Weights of a small transformer language model.
Size: 8 layers, 4 heads of 32.
Architecture: RMSNorm before each block, rotary positions, no biases in attention or MLP, untied embeddings, capped logits.
Training: a variant of SOAP for these matrices, 3511 steps.
Each number is 128 + 24 x the weight over its row's rms, rounded and kept within 0 to 255. Layers, rows and columns count from 0. Numbers have three digits each. The size before them is the row's rms in percent of the matrix's.

# layer 5 MLP down (transposed), 512x192, rms 0.16, rows 388-410, columns 96-191
108:104133110114141127117144135083151137108123145106138122148098140102099080136170098124103160147165144132102174131111118133114175122100117104114110108146122142094141164148101162107102141129132157138141172134137109164138164103114141144103109115178119138113106102164133165184137158130131140096
094:149121156068158113159140153090097064074128088154130149130083122119107177102117111117136148140151160124104150115169129117107106121113136133160178144142125133138100108095129118134084138162143137151115165146094141125119170090109115145144073115113105154126103112117114143128163156175139130097
094:116154131129139159115158129129164108150110115111113105132114116084149113120107176128140096128114141146138089068167135135121121131088133163102154174161154131086138116208112106138149148155089111128115139117094157103098123123125114148105114140128158099115144121129132146119151100107094200131
100:124155154137164123103129126139152147116122132133150109116173126127170120129074126124158105101142131165073139166109115116103122150160181120069138091117099112114109122147152115142120113097102120115163113126149076086104095118147136086112120139092139121120150124133140143084183172112108128130
102:123136137081114144158116169166124111106148095141127081131114150132128162143108185146135139099126136141143130107124122164136149109132102131136132136119134133136087151116106105112157126156119124119125110119145123120127121119130074155103126107154114123149101121123125101146155087108127148139
094:129132120142126122166111108214125138143126145129102155200142157123130086130122138125124121139092132131122142121079145103144126129164154129125127103139109134077135116146152135135117185130114147168049150110146107131114118102126109133133135138106136097129167108100128115139173136080105126129
090:137097149149148161147123145158139129121121102156144136159133127122118138136115126140177111137121138131145110124129131150137128098089135136167115119174126137153131145118083111134134126113151128115134127092159137102093175091107139155151090124145096102129132097070106121095141153134123081060
110:107128142110119128096168145105126194157152153143118118133112076128141146145126081125109112167109118136116190110113130109141122154179139141109099158144135152118170099124120082102118142118089125096099139114120134075143138106125105123146117122110124122170076153155137155121130159120133145104
092:179138151142149146155135137106112119107131124113136156168110094115131157143115145078137149115135144136155115085142152139110106115107132104119138100148168145134113116120149126185147127162149100124121125120133205083125150135119173121144123125137101103091135114085110160134164122126102150105
097:115134143175104134138143089129129090124149111144125108163130122138112118114124166129075118139131104121131104119150122118146163135124124082151140134130096128206145146112156162136119122080126141190164150126124138146109158126111093077108137125127117070157162101138124168118151096143114108123
101:150148118105140106147139121127144132125140107111118129079198132113168094155100110124080090175130075143065133114098158089128129125118134112170110111125170162143141083131098105130157116091117094102149130126124085102119153156116113169135163086125111109122150117135140146158116134175144139122
089:113114106128106118147073117146137099101138125131112129114130163131117108108095150136130166134109098126129170171131152156128108137091132118124150105160129122144132158147130160120102140114119138140086112095125137100126113118101134164153117175181130138124172107142083139144103134091135118142
099:136141161145150113082140135124150162172157123128152138105121145128088124149136160140114141134132138156166139128160139168133086092092128127143089113116149115183114127144111131127122140120152085110138127138165098125123130125119107150143122137120124130142108124124163134110114148108119208066
101:114126087155107133168110181084145077107148136151138114106161128118138120095137147152143132122146133124153137156132106121114112143117161079127111147128121112130147119113169097146105135139128086140136112133107121157145117126073130071144118118130134132149134127094107105159106117134138098136
099:119110088167100140114174096111105109134129096177108150151193101148131141119135164143128189155121102105126122166133124121083095101119127076128109154143120118094156155117145137085158136104123116171155155116100114138126128173080126114168096142159116159127114167130131116169106106126157096098
104:132088123122134098120164126131120109125140096137149149154120157129107121131141128143129121112112149141108142090106151169150124116139148137155162109128084143113131094138170106158126122119186125144141120124128121110121153153112103139099129124136114099146148104136154137145141119095126044123
099:149114156060154109127115137126134127134173124138089117112148092169110117139134132066104107124167123104131126104173141137142120142138139122141132120096140123141137139152091107126133099113124136086147128112141106136101112136116124123115121129110168124103123137139161100133148148091092167142
111:099121131083149141133129141150162190150112169124135110148135097116121130122151137151152114130169124105167130097106115134124147123097141137143055102120130092133153123110120143084184110133098133100097150071090141142137090132152159122146132090129177151148097148118147140126150110102139105120
097:111081097072104119178084121103091124123156141154138129142116122157092135115164151134139153144132109117086127079161095149153109112147111099137142098149120154154133123091152127127127138087129166137104111076138095126101101142140144136149103140161137096124110172136112172107094133147111083135
106:167160092105147149134139147123154147146113124117126125134142154116122154147155087131126135139148125108107135119157159147161159134081151102120103163114101179111127134159109123118179111140093112069168132139116118114123147108086093102125146141128208132092125101160168145105107127111166103133
101:112084173123129126147118131122159115176141105116142097119101142096143159126097107157102141108141117156112171124087137127096129153162136141108137153091152162062111141127126145130139125125122118106033139137145124130135136122103120135132119124084120134147136168146132114123148131156128123130
108:143110139147121137110151096170097103178144125163111123141200132145162102101080124131117129153086113139150154134101117156138112122115155131107189144103070146120132130107136127160145180168113109147093148144118141100153126130146099106112151109083113161124095080134131138156123082170163151119
099:119092160136181125119112142122131125124109112122131172120142116124137095102145128136142134174122136108091109129123122098138143145182144180116154121106124146133072143127111114099106093133143097132146111114134122108062120082148117119156133129092117171118141124136139147106184126120111148119
# layer 5 MLP gate, 512x192, rms 0.163, rows 389-411, columns 96-191
100:155112160096106142102100160132098155139124114132139128089102167099150139152156110176117139151132126150133112133116180164125124134145128149118105096098151133086140165124142135126089136104094136122133120133152114174119176117111065119128159121113123108137129144124126150107138170109142139113
093:119081141094160108129162133150119134133135123116107127156118164126141100130139144120080075131137134148120105114129149147128105150166139137145131118109117171099135107143121138139098142105114168132141129126111098076130124094164100135095093123121120123107171123121134129082103171127132147102
101:141112093103120091149118142108103133172110137118118113094095119131119110135149116163071162130164107114119109136120133167106105155121143132176162110153136109116102111101120137119125158150095116111141128164127122150150113124128133138095133128108115077142118132167148126141165150097099165137
087:146083110143144091134091125127102110155126140117107132110134171148144085137149147075113095174113177120120115187109169130151129149119149111131125096138120146151108142146178179137099121133148118137129130128150159130151105097150131146110149114126141140138132112134170141134153156089112087125
100:154113113149133115140137141142113138147151130113156131160127106197132088093184193096118162112139089104132154162120084160084111174124147098150153133146139132122150130120102094125098119154119142131116146148119148148131177142140145089125105073148118064170138095065114151119143129140107110087
094:072115154100151109144139164103165158134121166120176142109115105126130109156134132104156150113099106125111123133104115131121106148145139142124115168117169174109162115109126100120165137125094148089136131115134127112149129137164112155084135076092114115132155156095121154074091098086133109189
100:139170115101163155125125124135106141107147067087143152177101110073145153118132110107151164128121142129143098157126140138135132110067129154131098123102150128113113151161107129137091127113145113170147152154122122114147116108123103130131090134123112127084169114173144091151150136149121088108
098:121105121130131111139121148085135094122148083139127099166132169073128120114134126147110150123111091135114086132139141142120116107075113135171087113104103095099083139110108104072117098080115136087143141099121149096114145137152149141090063108135128104167123118126104141100138098145114174143
110:140094137110164140164131146139109138118106143152135117119125138146124115152137183157117187139110155173169114151117088150136123132124116149121120090165091143086127124119101134122145144171087099151131119110143106118095133084123108169175104087143166122115095137107135146167102134139103114100
100:125130118110141126130103131164121158118156164081108154101127158176151112120063106143103125140110096177107144121132128123143125113096126134118129140129104162136166151141089178150190147130122131169132161142127120108132136138134128169117125185160115155113142096183145102118159126111114106142
096:138118122057118162102130104124120144116132184123114084146129126110161124122116123131108120142111118127094116059109121157142146083122152117128139136116133076124141123146088166097117145107164125126133125149142147132090130107175129104132109117142165110160118137171161153126148145112129160149
096:074150083129144142131121121150129107117114133151120150159146123136146110116115164136134159095119121118138113120163134122077140143101165136128123116139135127107121132111142116116135119173112134118120081103140085070107168078157148124096067088113107098106138106123144110134111156089158111126
089:163108128139157131122126140126102160158124135096135143145143135125151141113146130136137146104083115105125130105154148106113135125109129183100151129130141108113136179146125131126139157074119113063107152132179106071169126140159169139118107160116121130108136159157140139148112140142114176071
094:113141148119139106101120124173121122133103083128141173144132114131095132125150197099115139215120164134146117101111112142113101074109141096138127141153145087133110124138161128140137096155133170116114079106157123152127167149132138141148105128133149138109100157166151121131134139127080116119
101:138128111149157132089116124142150158133115118125101132145117106137136131099092083106097131151139101089122161096119129101177150127079146119118141166121107114144103168144130156136128119148118161135119121112124124123127139147157157078126139090123085110078141126132187128117133103148048092154
111:109102079116125129142148116112133107177121147132128112117141114106128132130137083076074192134134116095135177121115134148164149095108097139117158110103151131139165085136136097165170136176088152112149117148126190114136117102139125098091114104123109155126071178146109109136135093128172154089
107:124069125153163162127156127169110138136123099122095153170096158140122105125172129123102156109138119101135118133086157110129128135126139154131132120159069106145109147131136109089156086140113110113133108118157140119132084076136138154125155102124142070125133157119129145158137121143104115152
097:135097165127126128136154144141114152132098113129173119154131174140132101128120136122112097185112147140114153121120138135121125173156122175123103138095120146102089105098124137122079151105166116152164179147115096108153162136123100150122099154120112083119139131144158131149056137153086181126
100:134104120090111139132128127122182113121135128118141134121137163139120133113109161109080127121160115118124149120161136090161129143128132108132155112157149108153078133138112147108099137174102128126154088147117156127119103122072097147149078146109151101166119105123147137120184130135143141144
102:125116088098085121131153127135118136104110132128154108141170138133128103089129133091155170108131153162144123172135086085141127142091084152113135121135122110131102165150130136128118132161120128129165149126152175137107134143128131109133175129145152133093162138115117106165107116107143117099
109:139161105131106095138097111148143131146132125155136116110159108112158119114108140190113147102127103143158132181132140105130137151105114117121143118151165143174124116150096142116100079111151062146078101149111127105128142120135111139078131117119073135136132105125150132101118113116107133166
102:137152118115133120104108133099116137137113134078151148160173115153076152132153128156114150151086128135146143169127105122136105126125104147098119134128145138119111123132125128107137106149159094139106136195118140154189164171145122120112137120131117126118123144114151121106128117149164148134
099:127137109160137082104138148118150143092121068145160185126105120145106092139147093165107153144124111158142135119098106165150139126143119106141071173129091124107113168161131093117155115133154113124127090147136123094150103176081098132139109156098125148119141122125115159183119130148154113151
# layer 5 MLP up, 512x192, rms 0.164, rows 389-410, columns 96-191
095:122129131130161112170147157121110122099157126130122116091139154127132118159154137133141124128134084126055134105100118155099184114160099119125102121109094134148124129097149159095160132125147144050186128135131122120106158110138131184089123112128153139107084146156075136165112108152126109134
093:100134159136139149095112127138117132111066149134114146097124128118155101139134111153152150148109147140110104135114112149136091129148195147146111123132087074125153114109147162094163066133087131135135111111116114125152117119093083119141156146152092085133110142095131106132123099140175140091
095:157101156106148157142148144141129155127121126136125152091127094103176135098135082089145111134126106129124153140133105091151089112104130131129108168154061090156129135106093107162113152133120162132111150130122093140103112154140153150093147096180102079094117141141126134101167122130107124139
097:102105151155119163132110124170121110126094129160144166099108102133165143151150138113132086095132131106151147189085127131168154180101143100095094100108145138142126124120166121126104098152131150121134135111108121113187133113133165130135132110148126138164114131123145121107152099129144087096
107:160104117176099100140121092133134146079137142136142141133159092124152124091147175121118146113154148117106145174150126118096116096123146157115111082119106171146145131148130121096120159130092098125081107142104158122128180149110120133133122118114135119116076112137121131133078108129131083142
093:137121107108125104114114127138142154152154157104138179137125121111162155137155146108135138126122130103125108133106117112138129157104174114115128148132148070124118127115121083132163131130122137082109118117126133095127161157134161137151142120116139155126129136130127140139065097080114138135
110:117105131109142161119122127142121126102143118096114156101136103161160162183148098126101130125086135139164109123131116124068123133145089111138100164093113139089101144089094117125150160151073137158162137111071150129127116127126114122175150125140138137144088131129119132118152077127154073105
094:108140118131133143108109142075182141141143088144145140145125164136098126095143155149098141153125126147126131146113162104123085158126103139145120108110109131157118109104168133120179101130103138080137168091110089139081159137151125153097152116111138113137128122107163123122109114135132130126
104:098129129164114092143140121114136080133086137119114148138116127095124147134119134148105085181164128090070105123185151114137164102121152141152115164049152130136141145129132089135135172135135189097115136125124124171109137143116135133144120143118108140144137138159107089133147121110127178160
103:117134103124147138140171114121103084160125089111133099125127154180079130127170110088128141099172127121099098137136140160129095136136088116165138098159098115136147149127133066128129124111096110098140130121152167155197111118142150145138139172070154166106158108124138127164090110140118113112
095:141110124176148110120118122116101115129138096107135152105119132123106146100130119108114127159143116183141117165109143146089116120120127123125126139183123158094084159140159120164174131098128167152122099111121178120130133162133133135140145113120072150123130142101133088125116121110164113135
103:114099161113132109136141130097107158115103097138104106134087132124146090138128162110166140102126154110139120142162117180129132130097162116153110129104166105123122117124135111114138115144101137116091124094120143141116165151168123181125081125121145138135069174132108149128132161103140123127
110:080145125119154137102114155142167158121153144170152123157101124116147113109105143134086120174140128130137146138086128077137124149122143110108106136117122072109112129089132146174145139125125132114090103173147102080156125143113111112178120091153134146121152096109123106144142163101135141117
090:125099129061137146121151172173119115108122132162129122131098103115112157128111122139190092095128104101151162140090122122155118089181120128130103149147121119075143130144118103129139130131091144128080133182134149165084133065137169138133141119129131064118131160123156156185128148171143122109
102:125130096119125101171123123150102144156118153145097123160105145145109148085161138102144118130141133141148123139127088146162116142148161141136124171149132143106132126130177140155146064157086148163105095107190109163136148113126114110141130072133148139133176078134157167110117149113107133101
108:115106109087145118083087052122115150136141121101146147118136142114159117134152139126132106104122160093162114100113140140108158128112148157157127131099126127160161117124120132119146173126152119132147151122125058117140122144127131135108117127128108112145136127105148189089102146118104133112
111:110102107110149164156109128130154159055115152163129112197138119144102147154130135113140149129125091087094079132105119140135114179113135108170130095138079077153111151143128123127119104126153127135105111142110131090112101077092113122118117108139136101098143125098099144135124157132145147178
099:118128099069109140117098143116168121119101119127151124159130087119122160091141101114105130099124129093152153126172164131146164103147123120119126136086152134127117167111119128111131134123093153132106120121092141140116138148163125090128138154108123110082124131134133107130137119087139114141
104:127140128133084129088103136108112137104125104101148126172130156130116152128137143152119147127145099138122164155162152157121094139118093125127148103155128145165154141207138151151117154154112120137158106136130110125135114141097139126132128106103189151133088107144147132132126133124109084094
093:174101095129127139098094114145167111103140140162078098120106080144141141115153156155097096108154117148125103152162153114091139127161103134165141102104167171101097164145101154173147124164126104162130144137104144147092111122088123130157143170157157150072135113165123157138107150084126162101
102:126136091117111118089089124118121129130152104162132137154126119148104118145180133091095143109175145113115140125119140095113138109153133129143153181106084103114136144113115130117112149133133124135156121143162117124107102096142122134127112128103194149135075154108128097194152124143101129161
098:066105168156132138140124113152109098112152142118124134141115148147171154144109152157148141182118154146171066142143160114171126103126142159106143149188168173155152133160099140140137108092145102142120109079092143118124133143187126112155141138132156167124149152167174101127144138128136126130